Part of a small language model's weights.
Architecture: no biases in attention or MLP, short convolutions.
Training: 412M tokens, 6532 steps.
Each number is 500 + 50 x the weight over its row's rms, rounded and kept within 0 to 999. Layers, rows and columns count from 0. Numbers have three digits each. The size before them is the row's rms in percent of the matrix's.

# layer 6 MLP down (transposed), 1536x384, rms 0.0498, rows 350-422, columns 288-383
106:504551531480539526565449455505509457450486519548469577467482517515491513549471518460537490433587529418505589562483503528445450477530531482526541438527616461470528431405446518364509493510470514526488541497511488474566544484447387524543411522480448611491562544516508563481482560514458472461
112:552604481453508538446518530528440485508496517356471492559491531525537493444495375598553489461494435531434506503541515486562403517544422471498529456528392420455525560482516562492549561478451512518529530509625491554516485563480500521482545564530499404530485473551427621559525631480473525580
094:480476467564524449436547532475533492515433467488443568553495463496462419438473556449466492507537509507459501403502509469439463441471524521434372469536525507510441415504471474531483513501545522554480456432539522496577627495551468505435489489507561484469401510445530497533410593555461530417
101:461587453552468438586453510557489479632549405434531532464422541553481461605504387513522518482590537505502496470526481481465483483521450545545497461405500470448509558521426419487519553503493411440527519494438547580538517549498429514549469448475508553501491500477405456513462450502454473480
093:543550507523646502562416612460531564512494553447572513488621558402456544531467558593543556552468518476566519543489508525564539481392538519485479478498505518420544485518478451498522545530542462361467502435468453502492417550522492537505434529465568594470566426530464499564543499491550478535
101:422456423440403562475485486500492465516565481465468447616368476463564426502479427453460455527453467466490423496560507374510517482520461481376424541569494541496515431484584439525546458486467527524583568454528431499529486514481449497501487511459400516464485506472466502450467483499542529623
095:518461476516500572472524441543535525523464490536515481464443482569515561562438549481471527513599427562528588488458483485523482498514470540420538474480514571542483550518514497536423504518542421431587530428530522550510507548520446521497549485457471476472514465497522519487519473475487397453
101:431517520505479583489461567482530549574489495451520559468618500340540462604511479404453447500578480531559540506469477478518519519496460572536448512409487602519460586534480438488523456421560597492557574558470541537544523468465437448500430451423496556461624475527493508575502475508450488415
098:505406528584586542476428522476552461549420548421515456515444451376483400531443514513491432547497453567488508486465504478629490594457435423448476561462466486469563417555448525440428533451537496497499412519491485502507615584428494465370458498493534591492503405446547549523522434433526602493
101:521422469538489510459524541556499462550471403615503580507489491514521465489618587470509574505506509488531461475505449529530481452546526456526418504481440503507452496478452490559509475535482520574571466507640421489425522574542501564460448487550559579535436490487484404456557520447563517531
097:548540415487476461459528403507597556524477469426520452513511421467442577457485510492472482485441501451501476493535494485523362423526565435466547518435430503502560510598554506534555553496499525397543550490439497499517508501558550469472483528495472513511523529544490460418529427526485498553
094:488596462471471515490560566530492501604480476533448561512498502620545473499379517512507477410531499520532463418457422488576445481553494544556517518437552486563580523428491502368486508452513490504522486502466452452474509529513580535475518445513469473504516548490444457481576571550548495523
102:485539513498477461579475542505487544517572530430428445449543560459498471476441528562497479437507360478543382412554461467503501448517417545461573534471574533593487492472494437546514520545517486539572520408454527584451593463493498548428468508511492513459527524577513484574554448458411466474
104:529459548534414488522490601502360472547546485558490492513430514505533559530563602595485485465419492534482538483571458475493506465508541517512520478499539528457445492446494469473562537557533522470463501473709431470497397545572508551445444477471454511492473396455520364522447508474617477448
100:625496539447519596472546570539512473493431476462500418516508653456508446492487501470524476477472523537496474473577558485528506433417508528474502520504521507523503520423581442512398578468448529651538456386440521460458457562499519516540466534558541502437509512479452610559467501511591605532
097:462534529532537496479486468549515479438412455572401505492548482485456371486452503507498517500525569528505596546471536530444566461501536611449394480504481404534464498474541454464570465470521525511476432383578424582522586469505550508459450560570570459525502487468486537498513556604478446509
096:456404511456524460499490522483423511531486441577433497526574586488533460546483568441548539429490477519433475470465523495467591465506398499422452530536469485486497497435521500554497480497464579490541430503555504412455567498545449430458467576543507445493497541404545532532526551512476629488
099:477474521553567516535511507406550499535409514454477521501440464434431456508492474525570565449526521520461516483427445547506566527508499510526448485403485506472499475511524534512529508580498599487535561483497517526531482513496494520494515506487448493523471535484577478529507493451510509541
097:464548488421450426459573445599458515490559493463535459495409465539530504504519565550515548468478473437548509542526501465508502470540468499502522489456558487473446424470588501530464444555537529478483430469544473397413566454562526597484566524532575441399525468534500572535518538498547441533
101:469386419473554485503452514467471553532520439473525500451454654450470518530484458556537461500508497505548547470521446492493561478538531575492497482445405451515443475432508599585494463452431505531534518547538447542517527493522443422507536542457391563519296539497488462548575548504536559538
106:444512553541401552495509505544540430412495504527426567510489491522456551461561490483457498414512429581539500384468508481536530446472470534463356542487546538558552445506486583519452506570556532555472544454538466515488452503499465444393447471505552468532574485454470514472450549457519548498
100:465476573646506484490512429568424517331489532554566438529533556506529459467449501395507472428492547410489581498581507425485477551543487421498457425466485504507537485413506481418474547481507472475463481574469525546506524542503505489547565546447491575500579500573501486461461577495516547542
095:491531445519513611538504505526446464471551486573534541560513530446496548510524462529488522389581495562563519470564501433441517479508562538550496384446448438449531518463525497502546520590513487559429469434531468594564465423480489549439453500553483540574504526471516469430559533493503473538
093:471507498541523486501563448497521480569449544516457427562554587560513598559498539498535496473470566503504534504484499499338450531499473513521520453534613500449492474513514411492489482458513552520521545431538436460544448502461459452440478554493473554523528508528473557503502560550488435420
095:502527514502550511457454527548428460431481457562547440586550532524420512510567530473493522426501480440469397484497556414449511579488462489556463497532494492551410482500536436495516532541518560511438520401531527511476488457462506522563426550537424471422522540477478552477468575610561496450
100:447421496528493518499416496468450510521508472491462524559478449461496532354488526535491460367568477477545642508475472432498517452467516450410502539572491556602463517572541556509538562479455479552502506458475592503564468566468439552552513504439442561485424504461527497439528456361486655412
114:431521521449500505531529533495532511526531539453495494575520461480550520503356605506472472479566606483461454499486539525494494460393543519489506606570419533479553512479476530494448561516483467524501558463344572502478486529539522484492462517486476502507461608501529640488624300450643496556
096:469481439583515441584454535548512477453520549471505488426500547518496548423472525563457469578481480505442443374439507454580467486468539530381460471481397433498496478477576489456496604468490496467417526435455459494482421427521465505480522486507507493435453560504473517533517545519532571373
092:517405570463426474507460461529536515507527539503433409482521448546498570541533504494497466504501528500473410557478536491556369546485536642478481469581384540473469550490492477553480500592504517393528482586489500559517476436497472462611578436541504432507584557506470465517550438430551445572
105:494502473519570440458490497515463487471441602508465540456527532445582466435393450519524494472471471480546513556492439553566493424538532524429495623544550467630454510510431519500478493484486499454547572563474499526531532467506527531467429517408422484494530570425552530364533481511505494527
099:420576615476435482430579576461488518568564439498495492526598518427486486462518550477479552469579510530462595445573556555458407502452481496475559516650429536528429487501620461570546461479518556537462512470542526556494435465464537493461518535473420538550504515494436535497392528509516528508
097:486433503530494505467528451460463468461551446455488482499474581511513578596520493465526467563363461529597506474507465583535466572456474499553449574522451458528476541544448491494564413526478435489504591487435558440565439419476474543419569463467459550494491516452552469448514430505489523518
084:590510486571547518472537488486494551557512533439560528471472500482504557447455489484495487504398547519561480469481441581503541552458443447471454505409508541498456490501526519480553478535503499563480507472462582559521514486464424403527521469472476584563475439467566377481457451557537595543
097:504560480495504534548478458535522558535505487509524468396510502437491494386523484448572523516455485558529574490538438437520444527435490511447446493541483464313452497444511521533485569482551479548548499475558465539421528543445555548504432432407539574483511422496522545405541481444508505501
099:469544503431542427556500520466449537505495476480532469526481430525523538552447585499419508452522481628427517420422505468552509545555526530524525515447518495556493530566505505567471470563581449419481522438517545589463556489446533500550460507530480578513560575544515542536536479533555634629
119:545440475482447554503566527535360558484511507620506532592535501512605487543537575432507543502497488508434514484463499526512470466533538543463457537460485514537518436509477486582459490498561515482587431565551530570532473553553486484442458522487506562499433674458533582516617478485530510527
099:486518487420382537573567583456430461482468463492462488570465580518528514509495594479536509447489465536524523498471484537505430571517549450529500555489502553459491518517521442484573526517551581528506533557544508564426572572534501491511481510625526581495424403460531569488471499556562507462
092:547504510453500424506499475558593542433510505521550531499555513528525510448489567383507527421475440484434503528471496468508505541556526479532454592453564507568473542530477460545434430410431486526553508548432567479519451480467523509383536435484505553553488524485496499541557421509553493494
097:450370484546604510569579498443561506456535485478528554530518512547465473495451554410431512548503552531509510564438435469562452524514499456495525461441464545514485586486518417492470450384468508533541481531545559481527558513527428566521542451505449633494513475477439454549539436549451529481
090:521475577555564466485526557401488482552531525423563479554527522485563458479525422542441478567475579517434553510505518392570548487483486520472458478560498467443465554545453536508526378530529524482505482520424472495362424492497435462480549495548562525447590533378492520491588460384467510535
101:609557484471481511522528559509517565565504504505458461464499526494481391571520464524533566521577518572490382524457517492529579526459430479520517534453479439492528474488457548510432508505485559511485504564509534513541545497524526445462568556529602572433435461425523525497471507451451503526
120:514455537512493482523503541497399493540467529633515520608495479479466470474540643499471524513470470536477494519462497480455494496549452516533510524493526526461395488459525438498509521459557507509528499512572511452491567697524497526512526568508457497437505393455520641466313563543604497503
105:518447553473479498494499444519374479490514495589497477518554447535469511473475648523448543481485460501486469527466517475478544567565514562472465490451525473465488510513515415495534507436454505452434532474642508520497496548515526474506494463554416509498433436528496638467526643489560465469
095:543551524465538537573507499449393501488431544424502494497581489450520526488505474437484522491387525617551518510558503479458523527523501406519505488554547585521533444496467500514521499479453480538450501516461487500613570477514569483422563506435408545505445547567578484504424465537450445530
098:486476511557535451517525498512460433518553565413475530537502528451484492479527588554536516457512546525493473594480457431521472531456532446605551444572556484499423441539503428519486569582510477518522456514546460446474523502555534448508510400463475553384552521537508556459514515603448369536
101:508554566435564509473473385514512504453433532436445481429440513459494422356523481406549507492628412638486518489435552492563559455474540457430457514457491532489530470544528441483442533459506491475504434484564444509380524490553551513499567570456431527531432533477538489508468490447515444526
097:552458478515544488478492433399543577550541573451548513558589513480546535420491519447508528530505458618509583495491488523441433480382510488514570532499453432520589429434575519409525466505519611509493462459487537459511565503465473486539519502517517545561610508428493464591524452471536514433
106:531433518525510525491562491527424458505425542637551512612496450520457463497638629515475461500565573448407541570477521473446563544499526514480494525469552531530457423450505492516384497512463511483495472475618514492421495608537470470496450408488480527458434401463464689511407604477586564424
092:440453444521520422496522590536571505491534557518552481555509513577592521566466605514526618478459506485548460454476553532456530479505503503505464437490454446475458450452538445499432474502463563443510553342515397541479453512567510562544427560510435476472481487502476420414574580543575494498
115:530479512453494511496514553522350566476489547338525500587468498478539533512343657504499491500476437525511477510503573545521464561599513528519484472527497485487560598494523519490492528565531442471476496436620483653480514586467528552468515493493452515547502583475515664485519575456593474534
092:498492485552491405497485533521447501493508429532523489456524398582506510382467479517412534542610584514451489514565496475503599419510492500475486520479510418488446533405488466530493587476421412416481504583512544582458478442484531410535498513553482579514491488534493504469517524480494447501
105:503447439480519450464580458481411451422507509547504457591424504480432521463461619471523502495507445596491520472493525480501526495545537504581470531496493463556459478509512457545579579478529547584499392464618544475449615624547499484534504510478420469511533436452624683480365628540537540485
101:556491403584489488605500450492367490469505469539480520585483534443498478543472581548474404499475477532593609488545492447542549409505517553503563468442538492519500563411446454382481544463503472475521510427514467494564453578571483508511463610543395581503583545500526577511524513486510527534
095:524448508498492445490506583483511496500426550433556378506503576469533512521451506543552454546528514549534497519446516415514434610423521456550462512496472489498516506561462448511491464561451594405430536484519561452310488483475391496500484486470529498600471475469428457411583492498542476491
101:590394451568484537484544548498535544449436471486558460506502489481517508412547503476548527491508575503541429504400488519512444469475379432385500520515536456510553413450556474554523554453499521542438516546534487468453443502489526545479493525562616512442504512472463505485494457502484592511
097:487433531548517499459465567481466496494459518558518473559488558522489596536541533550510537614555504515522579504585491517438525496505522427438499480428488483532510475512563499538474449474572518545534511489548459547437479560533519487458561553459489516463404445545557487570517491469621644458
100:494448550474412484552526557497357536550552454431574616515506564488487521495509492522465459471554550416451459522550470508575437469511527441466492538475393490541413455532536406454524420503501491538505517547478481524540580615507500528551453513445498421526406476525466498369479520594520488496
102:482539517563541528536508414469583575453463586475529443473441551572468561486528423515488455549493519458477538496514464535505506473525477542540518532461521538572569453499555499572457532538431468546501387534493505507479413526512451529592556528568531518576455421572478530497411557528523574528
094:521596439538502484538589529476493484545514541542456523533498542542468474605506496454640455478454555606480483565510480583426549483490413447592456500510450534428495512458493479494466506479513519452522520484487499468391534442546515513397439585479519549568567502445377480420633539463428502465
097:537476570534461376500461496537560527514488533531529533547478477480552595443566508557481488555449554443464411373470481506529488480470484502550485508475478434461446481521489521424487555540491365563581517477524612489600533570508527435531516406465449490433463489458346546528384475491477570404
098:559521440598543465492461471477566510512460565462516573436559498455501488562475469416502573488478562498520492469511572434541473541542449495382561593541457530596530463485421546528428553441532516483527421486462509463499474446511539569520517504576451506506534548447561476577544444411429457469
095:477487503506519566494507430582460545467516437565490516409477468538447483452458471545474482463437492573499535429457492594605522583517496503482472469571487391496502448539541555459549539456492467492523538531543525495436495499508511492548527466514454560495496515548476501546458457457480513443
101:548559483577516533534555480468562487516519449412528494553489528469504465394453474439495529482612507407466389527520465365572598467476531523434507440441471480462543455499525582475575550447467518513546405442480468538463532556462528563499470536559540569628502471477416566528533451510485574540
101:545533505464545456465513491496493516469589490499497513450542502490581532483494488481425502594473424482504554545575599469470582405624579557478605548443625498426521453490538465478538544463564583416492436514459484579509517571503604466504472454511533460450509487502479527512451491542487417425
092:547452564510519427414543418533549467443545572463561448410560508450485405496584473517544578412468472493581562504434479473417485564588542549576436483400467376479497496523532545527494479483585398484553500444514430415461481460520435497571477458593523494494576475490476516506442525546503490482
096:563507485456474472455465481507518518522488482438476513528468506450440587522450598510495491498470553465477517525490493494468568564491483485510524449542513544484499519429548515556559533398517470459586539513538547600520397526459461422477563479465457541452502564503480617555553487444485495521
092:459477408584490495541509563439545520507531461508487447426458537532496457507465530465463559480627532424533543498418442473542419442476491523516436540499549490423463602530402452576561513468505518523431488468499497530501535546464514568546539448583587480503561400547497536500515552519442546571
101:497475430477493403487472520558469527486496465478492415487531527516502457483522557506542490503515407471450537426531525459560538443554390538499482489589436399482565557535525447446549506453477570500490503469517569476505509490485476606487511480570488491364485534452449431449501453417443532536
091:498554499475473509545652563586404515473460528561449519430525450420427374512458498561492553460498416557515474489477449475516424553570438507472615597574497530520535478495516473438442456536504530497491464546530518421546516454491516500420544500488544504510556515551496515494581541545532565488
104:541502536468461545422402508434616577498423498489562559538536504581453477492526418540441413475398506496449506504595566444507531488544483460542490537477512590441503576509494473518555494506515537501407423542532411537412514510610510515523385441486432537517483396480522517490457469462486526505
106:446454547519477509503564451470400476414549432491446526471508599491492522477458509599474506497552429523517495566499484464465468454508399580556404434499501521539568458433415491434508527544517548475461480470564457538505507459509562436590511502413514526604446490451566520511477458517523423551
094:521434437472522565452410526473496448624441569473482512566444542514533528573508541484501428496531509484423543453510536521528480395432513491479514500451497584480499493578539551533438487569534492539506486431482461519477537457535490517511543486368483518493420501527529582579494460483584448542
089:427569479482464527582521397530492586503529467567496501424584593438639472508470490510536475400490473569441493485431481518552549485545483375543412513515443442599561503457519478583391556556515544523512444456545462530542543507502494435595519490493511476458485482529532462490474513478591506539
# layer 6 MLP up, 1536x384, rms 0.0518, rows 351-422, columns 288-383
108:546436473440472490414546546471502439573441452550495448493490499438451369487501452619517480516508531393479558497502529544535432517558439550457440477571509502570404516493492525492527459563506473449467429466473496516493567509390503606540482512534519499418557415535439493497459580447485506496
102:534496436511478516458562431558561524499544580526539542507379485577521496522532465458522469438514562434480516433527577460471427514505530580518458441484555521537399490453445533492525554451543468544533534470607383472439480584433548454489503424477466512458561490435502538556429566423436493430
103:534480489544472501571548601486362451568517493582544516516512489557476546568649458500520583503481505443469473526574540529504514505463457543495446493462556400443483472474543425531399445498438377538523441485554530567499516625457397405514418531528500542532485541542510430568605508463578454484
096:514496492532480492424476565539488465584525507471490500506492477512526606459558593537554483502482578391483559467533486476519485522543568503482471412643540569543556431418557480537496579504526513434536591506543408432557479581604507569487464478531535540477578404593435489512514530469531440534
102:521520512525518517517569529432499477580510388446516536538435424493427533538520495462568507390455468531454454552492555432567434561495440444415501513556458539550493534512518567433547491529532486471543497531473475542510562501452484546450513534546408455513492533477464508477480538371525508548
101:537504447464484398515414549513411494635457513636505520462578484506551472467483383606512475485464455452443529444501432402505441509500574612581507464499506531527412515473485432440499500548537440470514542479548457541535539493440538515517493404548475515468505497464490559533479462481496467552
104:522538480483492449554454512510496443492512500439483626482463510453536448560629438501545537502553470458508519532427465480574508537523516557496476495538476557481540471424466461514415523568500532475632484523563475464489517497551520494412462605454501472447464556458447512459425512486576542502
099:518516548466498499489536522452420428449626487541513521541507459482584476498553504529566456483598549413521457560526528506476558512537537499567456531578500586486424553473499465521514516493492482537538534433453514558462541463571543530529493494563440456438451394501475509407484537504509498447
093:506524495537576462516510516541370416428497465458598443512560493477518562478559527499486486565457483520425517507617521489527466436522564428530546405490566481507507380520515439456469547486497473387471550458509523571566498429511466553595461580507484489516626437499436539439545496469512523527
097:563503486427570437476579464514471510451547548536468502518476525458529468392424565533502554504456547454471502501522502557465416469520525524425510494506483499479531526468541464556515472505500516434514439518541498485474558426519559417506462468511486514520566551479462396559512510440515464458
093:536477402586576543450488464425586464462528495387557495543548465509439485534532603514485509575539476494545511540497506502467580476555461472428425457603510571486479470530463434494443496425487474488559442533566440448512502564523518445446536542557558466520415550490495525432532574456465499504
102:494510551541446554517508604454539460576452560569488592607452432482576526523580596474542455512442460482583486566516593684527458511491481526443465483517592489502560458619510498496593454501486496474482497443532478554497494546479448533612525469465359582507425445556456437519502550470516412492
092:442487490539515465513510455407485420481507519530540533458430558504466491521434343522499506541557425514484466523442550513467569535513500474457422440477478496449559583535551556503589538528476477506574490456504498564500593452469478405505499555503498393476492472530504406574478515517497438579
099:477514456489535596438550388510520438487414547599441542521462441557503416393499460490543470566557470499439510563513490547460406417587483492510452468496457517497496537520485472540508546511527501506527600598555501454467511503464402448516406476454460411531537516440457462460602520492410529469
099:454455557514529453524552527562464500518509516511537550538396469501511517489539565570564505414541605427489521404546516523438565531523512507552448490512553528487529493506446442508486546507516506459523500586571360527462482500460560446541592458501463555521446494515530489574464477482476519520
096:563550501560427500589494496499457426517489512415567507540597455495513529418558527446496518549482584467420475485476541521514537466531539468536485460575421482546521528535474582500460652492424488526524477445558482534504589523447477579500564471559462571504465491502411466428512547503573438504
103:527429447454543503445508549517497468483509547614480474548509470502512455457522574512484505549575520505431552476505480523436491424515519487491534476561504431461465516524534542470520560449399476427450500477491422504522518496493472478477551491472505513436477380487511559471536490490545494433
098:521530481474514501506540387515561481458517542449484463442471500469481467435550430547569504387454518387438483517483449567512490531526519544475409476508405423473508411459516421452489506533427492481510614462537495413440614434471458546424426412545493517439429429535486456451549513438497521564
101:463483442545525565633477455521518458499483553478590462604579498469439581489479516456526514473469561546482558503397544604491513529515509501501489394486417530473411547482586464417577486452460476515503463579484462558458508503465570495471497557515444574509458494490504442536547545564523501492
111:543512501565627565510489486511509481510489466570550500508434471562497508410538434538572494558429603507457460441555542514397468565512428546525492494623575460510468487452468496481564551447511530528497527561513509471433480449546414541433586487575432533417528484452513545453498536453445491540
106:461401551579557534471544469437524483457478499477499510445501476500465508379511511457554476513490412498531467552487425523517432580533494501432456455523487512575525426492489520397460507456528458560516554430459528435497513477422557468516538516486482488534515498509492463474526516513460487483
100:548478510450467424540451562492515452558398479503503480553481363451534491543498381473558535523484533451501519515486533538446545512552465507551571461506543508522454462491581467452520449510538498425513543501511527565482559474542464491541530496447465460449477462433484490443451483457478485408
098:608472482512500459503481523529487515545473566482500464495478477588565488445444460551569462531557485466476437555530535557408450454526492400429405526512545446464496501482546529413429482447433505413563623515621458482444489531450571434410500508553479420407365521538488462525430508511476514505
100:474480518504511481559498481390546455564486559486504609471467543528496502491568484506502464466563555398539515550483475480549542460539509545575507475473481448433523473513514495517518501573455456512481490482510425469576537420529456451488592426555489453624492471568516488448540441366524499578
103:498516468523503488427530581584506482472469557472583547424522459510564481432446480453527623533483501460487492518498546576503471563525510603487372470575405581541457454497541478471562552389514528495599454537548492484513577514493481457513403622534470513496625489427508519572483530496520496442
103:493549467506496458534477498427520469499593409482520478498494507550603506479467425496519500439505497481444526481486486491549472428539519548503477475578461575437483505530504447507480548451356564542513502541538449461381519513578511466526507496517519407445534432523512451389480589547417422596
101:535497469550467624535418540536535492458481474498529507489572518532515509487567432614568545513500439496526435526557465503543439551520456425614540496528532529489435527478458465575441524424419473400544467541494471538533531560463485558506509525561488461530574553607459507484535522436475523525
096:419522508557506606464611519403519549528489482462521458485468566496532494502437404510478451534515475468509425475527481547412490444515514433522536468505562462490437389512412505538504508565448522522539501546579523533489527446483452416485443516510458516497475421588426508521544532475534458475
104:582527566577579477437483560397507494492501507524574477450558462534533520491497379485601563475542456476438526577429526531589508464558440502419516453477520468521467506526441506523415456377412522498543523472511448479522562457582586553499554540491489489450553523487505402580546516544460413486
103:612413501461504545578451446549352507539470500486562514522399453463484495445534426448514595566588494447448424455423490499470448436547533539514515477516547455427450425534470409526550512505346469552540509507433507520455544447534469455593516396480445455576494560420453490368494486510417511500
098:499498459498458449506626542490374514452585488546441407436518510519560437469562527449508626585514514497506522551471578543453432527542538428498574452507581483490409515516565478488436584521454568479573421553486479560523592558522486466582442524491463520428560523516472528533480555499359471491
083:476457489445499475553483429466489436475519508548519552499459489480483553544547490543529491488442523466440509509555509551512528449538553559506355331556593436469450492447495524537448476458461437493493519420589536531476528523457539579532553514607463484454522518565424590488526524451550386559
098:565526503570516432518522463434438431504601503504505526558468555455528512499597494524575497497457527441509535465567581475478491418568462459497494522478500465468504423479510571443383448520451546511484465497518482488601498559595566505478614428568531588542438480487414584503456519510502495533
101:530480489517633535503503532523484477578484537567534453481437410531583487399461497504486440448585587459523532529501477548412472530554532503540539405481642457621556538528619435472501510465580518551479433446615448542433537512570525447482438433526480561547439545467435516534429494506523527458
096:482538457443493445401505511506421503582538548522516442468430469471618458615544519521510585544525524516471464473400494534434409552528522455417512436454527504504530426532613549446530522530562466560497503503509436513484544464547511436538538538471476518526488466471496491524567483540473429511
092:565458559557633533427462434476505456525516607592579472524509330493435456482513441565508577494478519354564510534556543452511489494512569465555520498482539521551525573483584462540553526523454460495444537393508443514496485509507499542427494449418461479436544428595490540459497531509490496565
093:563485548521501439542475459412468470506499466451497492533532514487492517463527517488516557509445547408495452455478482583427553467518498484490518480575487514551524432461468380482511627465379489446550602478652527474512548518492386526510567469577457496514554467499464460426482505528500480560
094:522499544524511548544455501414429415533462570426481523411511482445511592519513394563580451507497578474441437470412482497391512474561549493463469505483529492526482356509493490480459513427469481463527490482491451541523507520470558534469535593532521523471582497604504552425460535469584521448
098:484504477510572502484413451528499427444451422514444589557484492538508521502509523542542382383600528444567514473535508528449492494587512465547492496451497547492450392471543539470526626510521498398511461439559438477484483515497529565534486459519487497504420548418501471530554469427513510492
106:510452514497445445400391481503419474464522566543535467485494453523595494435516402544456448470430477521423498616524482596436461497534425464507394491505504497418562446483479509444625485498514445518559458601600469447495500523572443454524517574586473581557475464409500539507541502556500511487
092:445509422551533531434471509498564431496531487466526520570465468550441604516506427533479463573474606371528570490478446451501520449531572489623464467453531406478511464519521511487559540554544463560457444402445401538445467572413546521512436453502574572487482450510465595476421506513480445454
089:483453474505512477480548505515473508395496474525530522318475469533563481426523488501494631507536525436452461449524541513471509535516533502476507507452510601569572375548469518461449524515471402453526495572576521489467474519506513509509596527536460461459551519459537539482442539530507479423
103:431555509574498478454412546496538381533497551561507551522419479531549557460503518457499505471502534459371471480436523540490558576556531612498366526467613551361475467495536428549535547462512532535497537439470473556534534450545593449607501400523518495488515451528516542450449568477493485510
095:522507441495493424510431551502417462523523419527462462548487438498461491421422625550522572516583533479504404487492435534417554502568475499567545491499519442468553437420522483402429490562483481527509465515574520560500537430508456444445588486463524414544430403520494476471585474506476428534
102:566520480497440494483439522498513509495543481544494465525550389571585455394479596555567579457502481407567453530521498531508483624480586484483450445503543509541482575461531435463436466453397506581471497511506509429451484530530507522562519536539502463584397521586506562512507503492607501491
097:473469449605435573430589461409529498591485471472488468468476473455573476488621412468477594516534483487551375560515448505429507528548500540514479522481534557443541477480544518451401484610474399541514423508529493480431604522477437471508544433499429543525431492593500478461512489454503495483
093:457449536560504473466539486512482484483473542409587525516530419507494562492441482517435463533536589471471451529416457455530487515491576358517384418470528411484512564447409454526645579429495474474442525499491464511534499485505508512474435524462481488501541412503445488455496468539518485422
095:501544571488568472534426559576525441559507511492492527493582526501514554500461538598538509510551525485444589455466523537517487591519591461474546469504480556478515427540406480437549464566594478493501428541486477448483555531488544475510423496517476471505449527557488592416555547348535515518
100:465515476394539441558485500466527430488537490581502529560459504497488502398543545500492511391564505420468405544439491631445522462520408543558510481456548589493541517512524448383469439446479500574532574462472526535450608541523544415466507563523499491448544458466445472506563474477591526479
099:463535541612581540465486521443534471595497482456620541458567529543543470537467492477482522390497507489479430452539438505538532538492502440566488489475489472567468546542522548481430501470487416544498499545451419528478553442514525643570515583487532537451414543513445467448506531488493469436
101:503463435496509410498534509535468439487485471561465494461500523632475446512613506570444533563532636363508497524466528493410532550515524562537459462480559551462530404557482490532462482497424466577461487508629453471455460502493559467524535536522496578474485506460545463513491508524373472454
100:561561503511526565557561468457372520502507504503531413568474547486545448435449454492532513501554473436510490538520549447574472529510449510420418459508480452546571524417501478521444575511474508466561485479521422461540517436454450468510479477502486481573566461460399496423505486510546510486
095:589512487499524524518454492570459496622459592543506514393529494537630446462470518587613501407610498437585412576442528469525487550532512577517493435437485479529491462519431537459491459514529423581548520476612551530484592484479511507600473436544524440542461424564493477509522434571456379530
114:510452504481565500455510456462442469475537602477457425399540521504508571491477455484520598562465487479509523532423567474547547478602525554468503487446471442463405576656521466538531568491501520496569445514508527554447553488505585546502470488623484426503534526578429526516491547520500527524
094:584490516490545477476513454478515467523502592537489566549409491511505420487417502462525576538455478509516535545528587552539463525480599431497477468595476560437473494505449447437437510479522489382544462587438477515519514507566499495508470621511413485499554436477519477419550533448542499509
102:577475541561524511553533479533494537491553533486532483466523517491566516511554493501526444448514474483573438492497487522460443635531421494471532522536427478507474427465552546480517495494499463416529591600618485523457527520516548443497549498544491491498496569451475488499525559519459414568
107:560515513536550410412497547458498501525448466466583534551414472563508463506533560532514508602474502439563499506410475549463485571513503606540535517574499461545456468517494513534534502445553450436571512610518561492448554470466553512496508475582524451494530386536480429440517573446454522528
097:544566595570502451537483499502490498552510508360552508565464479481441601522435527445481616475528531436539538491491574498584505465499451493422532473440499545531504389521434450555476471516467512530575480518544439487482503543578536439562457487518465502369464488442486546535414523476577491432
096:474539495438596486424461482473483445530561528468421440506391470567500509529460489397448491433536488470498553558516479500441495537499430518485480460522531520450547535518575535593463542520506530526402458582467401496348535460495510605482461573579497521458464432510608488425550579447553452534
097:463487554508476562375543603397390435543490500449472479571532471501473486477552490473424433512523546505509524519469577484398542467485521565509454477568516464429487530431477497458615602488515438483492542399519462524549582456515441499476450444514486539618553398436540460484480524493552439508
096:596567490554488455589530445571540465465506499602503548379551466505528540557479473466534530406519486400495542471486472519393488489475494547595439464524452562507530495572612522534440578427395603450491445533505454504489562417406478534455554543586467491354497496522540592487546499505501524503
103:501563463533599444479473482469551503490521369462495549488487546620420589427554462384614518390433532450469542472441506468479525519568358559538474408470467441559482431559641479393488497451486467438533487489513407429444545517515458408551582512502503438481449524485461555474532524404588520575
100:563557433495478494507541457394460480476545525467533496494471600457466504411481501480575563381526493517577555561426556557532545478520474461539461481463499474452503481533529451548496534464500494407558613580536431455513528463390466490535496555561474473558534544440516501488481525529533540473
096:581577441577552499536397506512448420481506492524563532520488459515499544448405524552583470529640575506471458526484438480531515532529495510533519459599538477499503515563508507503467520512476470529474510471503456510521544459491408459548627460482567485547401469428597551469640456509502491441
096:521518443491505430491503505493486497496592435475555449490586545459538528452429562473463535434583507525403481511482525546550541481543413546499425457517564494405496401424441421493470518353481488454602541572492477540513529476527548487459645489522489515545534538513508551425502507492502441494
095:603435556448658527461492545451387394507529579491496515473517476490505543456526644493597439503461483428549409517525522532508425437558565455498544509417441540551522531521504520441523482493583425433480491412445471476525565484588453564535473519522507564445519497537397571530565460431449491518
106:522423487559495524549500557420467533561495455417470512491423544564512516550544547475567401545537500530492412416503545498526495622580505523564564446456554483490467435419525446450430539413462522484584476509584523628489531518523535493522510515524422531592554457494357475545483489503426494539
092:526525489536523489423496562507394505478567456520476478402490476507480416493516546576499535439417536421532514457476514530548553502544562475528418482436542537487545489506543474487518550488446428526509485530561489500502520491500546435527481499579464511475512520536493536480571465406535404551
104:521421409476535481537546441495489477533501411523517439452464543560540555538511508498482582467441577495494515540500403481540431527486523566470444482528472484375526570539549459480498521552506545479541541522497511481443503420459569555568609511463469443537512382563485516541464561527534437510
113:539400472593492522512473426476387458485566448427492487523512481631555421509430520489625475541512483503434442488469445489442445473519412512477440469502432509432468530471453456498541450476400491551495426631552438453531474527515567517521600456475519583397410417510521453485486514524516396527
097:501530493646533424595502466480548450467513556573450519470494428515414522449483530528512418486491553462580533536464475485448525504514567578501518547448443501462470483403452466499537494417441571443535522586543407507515467561509540488542534522582532502424629509446474472429435578494433475447
092:446454491534514460544626404591498488482508400566456443457383426484512609523494508532485481459595493429536426420539538505482549527493451505563486503401520448368538467548570501456475491563438452398563442413532523452484528523537518506436465450538537562498607474457422432554557501443535542420